config.yaml
n_layer: 16
d_mlp: 1024
qk_norm: true
attn_scale: 0.177
tie_embeddings: false
extras: ["shifted keys", "attention sinks", "value embeddings", "hashed n-gram embeddings", "an embedding shortcut", "capped logits"]
init_std_qkv: 0.0488
weight_decay: 0.015
schedule: "wsd"
final_lr_fraction: 0.02
dataset: "wikipedia_en"
Each number is 500 + 25 x the weight over the matrix's rms, rounded and kept within 0 to 999. Layers, rows and columns count from 0. Numbers have three digits each.

# up: layer 12 MLP up, 1024x256, rms 0.24, rows 62-86, columns 128-255
# down: layer 12 MLP down (transposed), 1024x256, rms 0.0609, rows 62-85, columns 128-255
up62:519523487479480508510498496516519476524514518473471514511517477514499493505518442474520499452522499519499441513548506513487501510503466502505535492499519468468522505499469477558506527516513519495477485466527498501477476497487452542499509488497512533478498540522458524462502521530503526493507491490500474452518517533494509550539499507487504495516499487460520485537493479478468505481493
down62:518480492551493503496517461544476544475493515501504499493493514495491480496487501511499527500525476534484470511517459542498531474469485512508504506466536497488520479512471509478510461524523493502563442461462509493544494511505472483517492485571496518524480525477517475478494561449502519468494494512517491457460503562472520492506481519478500491517519507477499521534506549466477507511524
up63:541529455507473502481482532501535484487461496455537547526466497486486468486509530508459487506475500479512509523507466514508454484514491487485511556519454474541525509483511485499477504530491532464497517507472512454527547479492498469518484527503463458513551513522520532485495489545475481514500533496487493490517535513493550518495516460560515455475482501472484482490535503464508490499502
down63:514537512531500488472543477535483496495444484465505468489470500521454495501500494514453517497477509521481506492549550545503515460514480488484478476479505457511511499499482488480478489523485483483489469473470479481520503491467488521485474478491477520519494506469504509496530442533486512516520492511482514486491499520504440471538502500497484501527523461498495504520487493502448479519507
up64:523498465487474474461534478470493503512492456508497521502487488527491524472541486499578493524504473464488516458464536496464530518511515499505488443478491508504525507506543527451502484500535486485517485479494520491482509556532482543500451473496521534491515485512520539497441514522488487509492525533480501477498507484493495545500440454507508500505478491477500483545496526498483441520497
down64:479498450465505542526519438518518513552526501441504515451465466504491497514474465496459544499507518506520498455473533520541462492449471534504496460525492499540498501544505499520485514486527519488452537493541500472507493476521535477514470537478535474535535478525536481485503495519559511521531496507504538473457496551461524473496529519489492546473456503475513436503482472553485503452517
up65:511489476514525503512504493515512518496503469471508490492465511504512490534496509515539423507551493489484476497465547454513473450479468540519485475509479508488505543507498533479493522504494484489527528496535495470518492478466492489563498485516482493506518513481513514526581478543495470446545479523457505479517472543497534504432491506506472487494472533488480482532520478525462491489528
down65:452512480507490517482517478528524494474538514510534469497501494499517487476492482494498520508494548480496492527473485521509518448516496508508469558509536508545457488505522502521488501469518492504498486477502496578524517526500507473512489472490532493512500493478419535512495527515494503534506465506500489528494493523492550491536453502528491485501551576525506546504519509546497475536507
up66:507477486503505486554521520501510469498498541480484538531495491451473482523435491520512521521507498491503517482529495500475493523483513494512491485510510494516503495472513506502499500471515497485496532492482489501524477467493528488524458499529510485483542512483483491471507513510523516472529508466505515477489515481518476538514513469501498481470490531518507495515507495529488543472494
down66:525517461507502511516488525522477481506524495525551486478521508489470540505519503525504499507523505493455475488462472502500460517487543531484518520479476537483500495471518523515533494516487505514544547475480521470504472488451515532483524523477495522529541470456498501492487504540457500493517453466515480493519489489494482526492481492506512459500509530492499484506559459465509460497451
up67:502467513499463510493487494526529510532518468530483475493507470557460476515540488485517520485486504461514504517490485510507492501474536485508523521511496516549476489491529509511498473490512504430475468529512519491496474514494507463493512515488503480545500537463519507463480488449511493513459501496488478514512538479486515518478501553460502515502496458501492519514505532473524494466515
down67:478487546505477528525491501524493504447482507474490452492508505490490475538464521507502433496482456479511481543512496524465502482525487523493529478489506477486488493499536475497491502524493498496439497540497513494536516517521488500505526514477514516537491506495499512512544478520508476505495498534481460524518483512499519496478501493484486488537505488498457560480499453494505514518498
up68:543526494515538502523507491507542458465495460482511487527513510502493472527456499481498506537486510510508501487520523452540504537498528508461493493524504455514506536533512528503539476492440451515483548526551480512508498512481501488568500496540506537491537480501543523495520482533531522529502486567480511493503501540472527505497506482507464506502469457510479503508486497471543518514493
down68:552507529470503490519511506496444483459496484506548495477494511509478514495506486499490493491514490509500473513481489509507518505446456524484541475518503499490508503500495509491476536502518500534521497519503498524501524545443543528446463523528464498521499508529477477489488461510510474483531491520516512487486519491466480520492488530527485446503498511535482486524469544495458530496517
up69:484507466496489488495452445483511548520468506483513499491505515524519481523511521525495517491513506535519484538487479488492431458505529561493510457473480484521488510515504513504538494491463519510491470507506515490473547431489524522480464488505461490485476489515523485503527499486515507463492482501494521494492475530473515507505482455469480488479458476472521479466478489515527484459478
down69:574511557520505516473517501548528464502537495468505475513490461498491488502495495520479513508550434530483478507546491485499439507461470472553489515506530528493460516491527468549529474504479488497514470493532480529496483534496536506534464533496478493485520447500508492491527473489478541482475508519470528536513518487499464533479508506503507451489534518505486438509527500472513529456490
up70:544534514502505526500450523524522477509497491481474503508523513536501521501498522524490489484497516498524488486532524486461502487508479482522518493509517482486509514527534474486476458497515510515500480501513477470480488497474540505511523534519516488467456531501494468439490513516500518478503526493482511521520484532488514497506480458485503505549486512513528452521467516535539504510446
down70:604498490495462541512488514468504559429496517501492502516484509524494452543467484539494495506487520510491489472500535538511518561504512473519499469494502519478532525506537479480489525524464496478514496485489501498513493484549500539508501495524485498482475519495487472498477527513507497497523498490498508546485522503486513504509485529516478437492513512516507497498477506479503481497536
up71:480494480475459470494477494513504520464481482519485492474507487462531489546492510503514500510507529507486438532523497498519505488474471460537521501524540470532492523518520512512499507472507518493516497502508481450483464500466496557456543487582469514510508485496493514502540541546527466516467501515472438486439488496533509513523540517508485543522452448507465514512544487507500459522495
down71:441493520503541538514462463526495485495564487514478531495522471526471480455492519474433498515500510466507484497486455505519459489482523505501497500477515517508448510488508527532500525464525488511530565516478455507527498491471491500465495550447481525479476508502521512515432498524484503502485500440421497516523481506513495521467504505460464489527504532497514505541496493518474484529475
up72:535461461518510490510516493524545511511495469509539502499492505490493503471485507496483551539501482514488510492511472477489523536484494523483490508481499485483552487499497549490495499511498486493486525523513474509516505497465513509516509488543513522491516519478487529490501507513535482523447505508470471523477491477482494498467513491526489468530524513533511551494497489541491500502513
down72:462474533498504505442511517499539483512491492477515494520494538537482506510487524498480495475538431505474503484518425506477552513498496494496513488543497486474501541507474491461458498506494510501485486516502529487486493544539518532492534521484510497469505517517507475524534507546440485457524499521478476474488483498529492504488511489514512466537488522515491518468510497483497492508506
up73:492526488493514503531492484474452485489465435495476498466504453475495510527474546539474476504464497491475485497460532512526510501500477487511514498530458543486490478537525492524501515497509493512498511434521496532499545550510493494502456509480477506462463490495445493501494533459490528471519490475522501517468493528525511537516526505448550490503501494520472508484508523528506475493514
down73:490498500472466531496488467503484493485518479534522488505492484548469526489533502487526433473512545535524460525516458527488501483509540554543490506501503436510492513506541485457501470492489517507468474502478536540529533498492508522467496519479493474508490509524516567509514503467506492496533459479447533503517503515503515513467531487467539470496487543455501484491498444476456528516505
up74:479462505505477472486523529492488472489515464509519486470478497507471489496525481529532487529485509507490491468512507547495547474503491537485518490493503495490466495509490465476496485517501555493474589514481508494474487514491502478485482531503503477492492491502487525520489473434537468502487516524547531502532529528521465489455525502503524544465464478519501486507504475487492512466494
down74:494492516546516512509483484514482466561498513499515501498537446520495541469502522446466483489465472534497540504493509497510519493496527525535492505475495513469452510516476545543505505477476517472527473499482467498503556473545464485538523488487516494493483492479522545511484499504485551525472489501519521479495479492466468509529469486529524494526482474455507462468527475555514474512540
up75:522513504564486521503508525519462489495491492519475487480509473522478495535535529557504520558549488501475478512490550513479493536525483519527525422486500473433504483501486554479485479466462477505490494432523510504521499477509495525495464481491491520489516485508493527484513512461449499501502507507489521546491483510516529502493466507471466514480493491477504490510449486459509506517487
down75:626463501477531547558536489495510511511490515490491534475554523506480512499513430472495476473498470461523520466516502500484506536443518540511523467475512470483526484535537497465487486510461474510440527530513466472491507504475504507516474513465494523496494476531468508511534523509500489484533520496527514524524494492530489491493510508517479479487489514482519505462513487520517520503499
up76:508465515515499517482514506527535448541490462516516490468488481507522488495508504542530494540477502461492494545535505551472496533497536499487490512481516480502494559493470505490523532516488472487523502508468512462513527473525505494526456504483503513506513501471454506487537454466568493479498498527484480489451503494494482540492476465518516487482501507433528484491526488499477477544483
down76:486476522468493552525519491500489474462512484512497455489530508507499488497477499506452511498480515488531492464515467503526470504517521503480503522502546500517487465481494475473477497513484519478447505517490468532477515498513484490519520501523501485507473487475522504509497510563512517498492523479467518496477468533465506484490511505554515483501549470510506529522523482500497496513507
up77:447487470453501505537527493492522538525489499478465494488486486519513471532495514521472514495500501518491498480521506511518531533480511521457499509495539487540530521457500500468484531439518486530491522507516500494500511531501427507482460500509442533509488465525534540516500506445537503501481524452514492484513485472533479502480510472484494472477468504485483492515508480505532513451496
down77:518497575486527470484479476462511538449532531486460475491480482463495489484491515492506522517519521512473504458521581553544491512491463487474535518496440529532522480478487508557521508521522485484501493491565547453479503520526526475453539475503512522498527451501479530451527442521466550486482486526476509437492515514547517515464439486482501487544495532511517489486564504494499515477495
up78:507505489450480526540513540549510478480418506480491507532515492523550515479507467422502515516476500508529502474527504497459434496498488531513545485507532497538464522524488472490464485482486476521456495496511480508528551520472511488497517503535510543485508443512499476473520529463534456498506496533470499530500479517503496537535466514498507468472488500487442491557488500546474518484473
down78:528507496482518513497540512532507534451495491481467473557525506515509504493504500512458510531510500490486475501518492476483470470456477509481476527510513477510528516499464499500527499512467472476508450498488499526479482489519543548494496488512482506543497489489535468492549491494524486532514479538493497526486512523425461521518469458493482488539500471508512515497502543518477507501522
up79:509519487483499543524501485472526471499496486523478499486516488484492502519474527512513521479494503494523482527502486532501539504472539524503522484537503461475475485458481509506448504483453514495524472520537479462519479527496486477519510491497499500594531510542509500479515524490510536524510439454505477451508522528500484488536520530526490488499522528469476478543491501474484492483550
down79:539521485518521485497526457494491527492502521504509463494499543506511502478487518513481470497467508515481492506506496503499517524373510520512483497524505499499509499457487470511516494484485528500503498548506506516478461492510516530505487494539512526527485490566526530499485519524485511513535508506508508528501535527488514477511485500484496499485507522498464482490467524491481521534548
up80:536492522500511509493478519509506496520521499525468480487457499490560488515475511460472520507505508523506495499511493463477516469515544527547482505526486494514457526507454485502506530502512463501506484487522506539467479485485506470493546492485497528495558444526523479532466497495502451528497492541490490475529504515500508486476553469503535534498517495509527464479480485501494499511460
down80:556482475528477514448493480490521508514468493482487473500485470507488506493520520472451476531544528492524495531519453502529500478412478518504478467505535507483513483480517531480521489473508489492550479458494485519499498534475516472510528505526491533507566467522509488480476497511509472484493529497525488468531546507495510509493494469524463474414489491523511504469508525512554519560545
up81:522472455471551478498467498504468465486516497475536526519468490502506492543470454538534476436510507482542513535504546498516537497527469484444465490445492498545493514508540516506492492503483470529516501495493509478512485521498482491509518505496487516478521496477472542513511498478509456491487461519513445510506477534529497552525481501517493518509483466508502493528489498503521530491529
down81:498473564474494549526519536516497494467494511493480491511488516490491500500409531486496501545509486481519468542487500505517477540522514512468492501519486493519521527460543515522508470466501554501520503515485518553480526446468531471467487477543519513497499500489495460500524491470504474516496526482460513516526485482500461481487500515520505507513517516472547534506481477506493511514484
up82:466527513500437475504460503513494514505521502569523501522540484501481434491515525490507489492460495521491467493486524511436530465497528546485499511508562538523506488513495498494537508483486492522501502536485488510523478504439518453525507514502502488491507495549498460555491512499525536467505513474501491478472493534519519517494536482473468531485488496521503530511553495492483467486476
down82:485511521470500514490490505466490503509462511472483487483511503506506535479480487511507532525526503484505494486496457496488509512463517485491538474526523521524471491477502497527503485534458498485478513467497498525505529524475492486499476535476517488481472467518483491534450536505533472526566491501487533534483463495442471473513483489523476500500481533541527445489462518495477469517490
up83:497529472481523543519480496550491497507502495472520490503485499452539459454532530480508490515531511510510534463545528498540460508533484562512471471523506530520460532531525458506496502519466498468491493469474519486446507501496506445531513504490497487457515498527520497480494473500538473512508469562505544525492508500462513464486489510534519507471509510526488555517488511500479548507498
down83:528507445498488513500547502489490502503471531506553548485468539502463504521487518493479491494518496483532545487491548458496540495556493496486530500521457527509552496489485475466502492486489481552463497524515528487511501504496562506488498511475516510495497480461506496506486500459481491520497527475520534532504558509520505531508463504517487561472495514539488495487536543526480478512467
up84:531505495504473498508511460529507517495524547497472507491509525503495491515545492479470536507502503469498531498519516465519460512500491475487511456509505517500461476485504553462489501502525478510500535515469535483540490474507518509519484509521496492526503490497482444453467513492479515499484470514464524520493511471510508533518491496488529501474497495536484506491480507481475490502498
down84:520530454535508462557497488493521481516480479507487486463479493499486505496474538490492528506480487523468506530496522478471485504467489476504489519451505521477516465502535502506518491467547480555553577470503483553511517513501471506481491481505503501480512494510501499523484539511478489487473489503484533527487504484517479502450465458514487484496495521476500519486494514519481473502526
up85:506511494516463512463561504482540496459505521506466503485520508500532533533488476509523491491516526484511484498540517465481501488509499478514540541496470511503544496547550516525478494492472503475498506458509499465500518523459541485530506523488461511494490492525468512435512512490506538462492549473490482559493487479492501478491485488520491556509525487483508488496454538500497483516485
down85:444484487494497464494460499525485478562520526508508530498526493468485473530521548486493528495542520501509553484493445512507472498486437507520516476512501486496484522484503482508439490515493474487526583481489500532436538471465530494482465516461543481510480509554529530473501506497469547507497523463525508526513537466508528496491492529461470506470515516468510523480530494539493504467511
up86:470527492531519498513514488486545520469478502503510515508433504483492515515478495529504507509518484469487550506493480527533493453475492529491497483479506516486554492491474488510492524496553497486529493485476526540469498468484488566515472515540492525482535453520535472533495501495482486509497501519494481459482496474501482522503477488542512479471523509469500489495501471556486515489455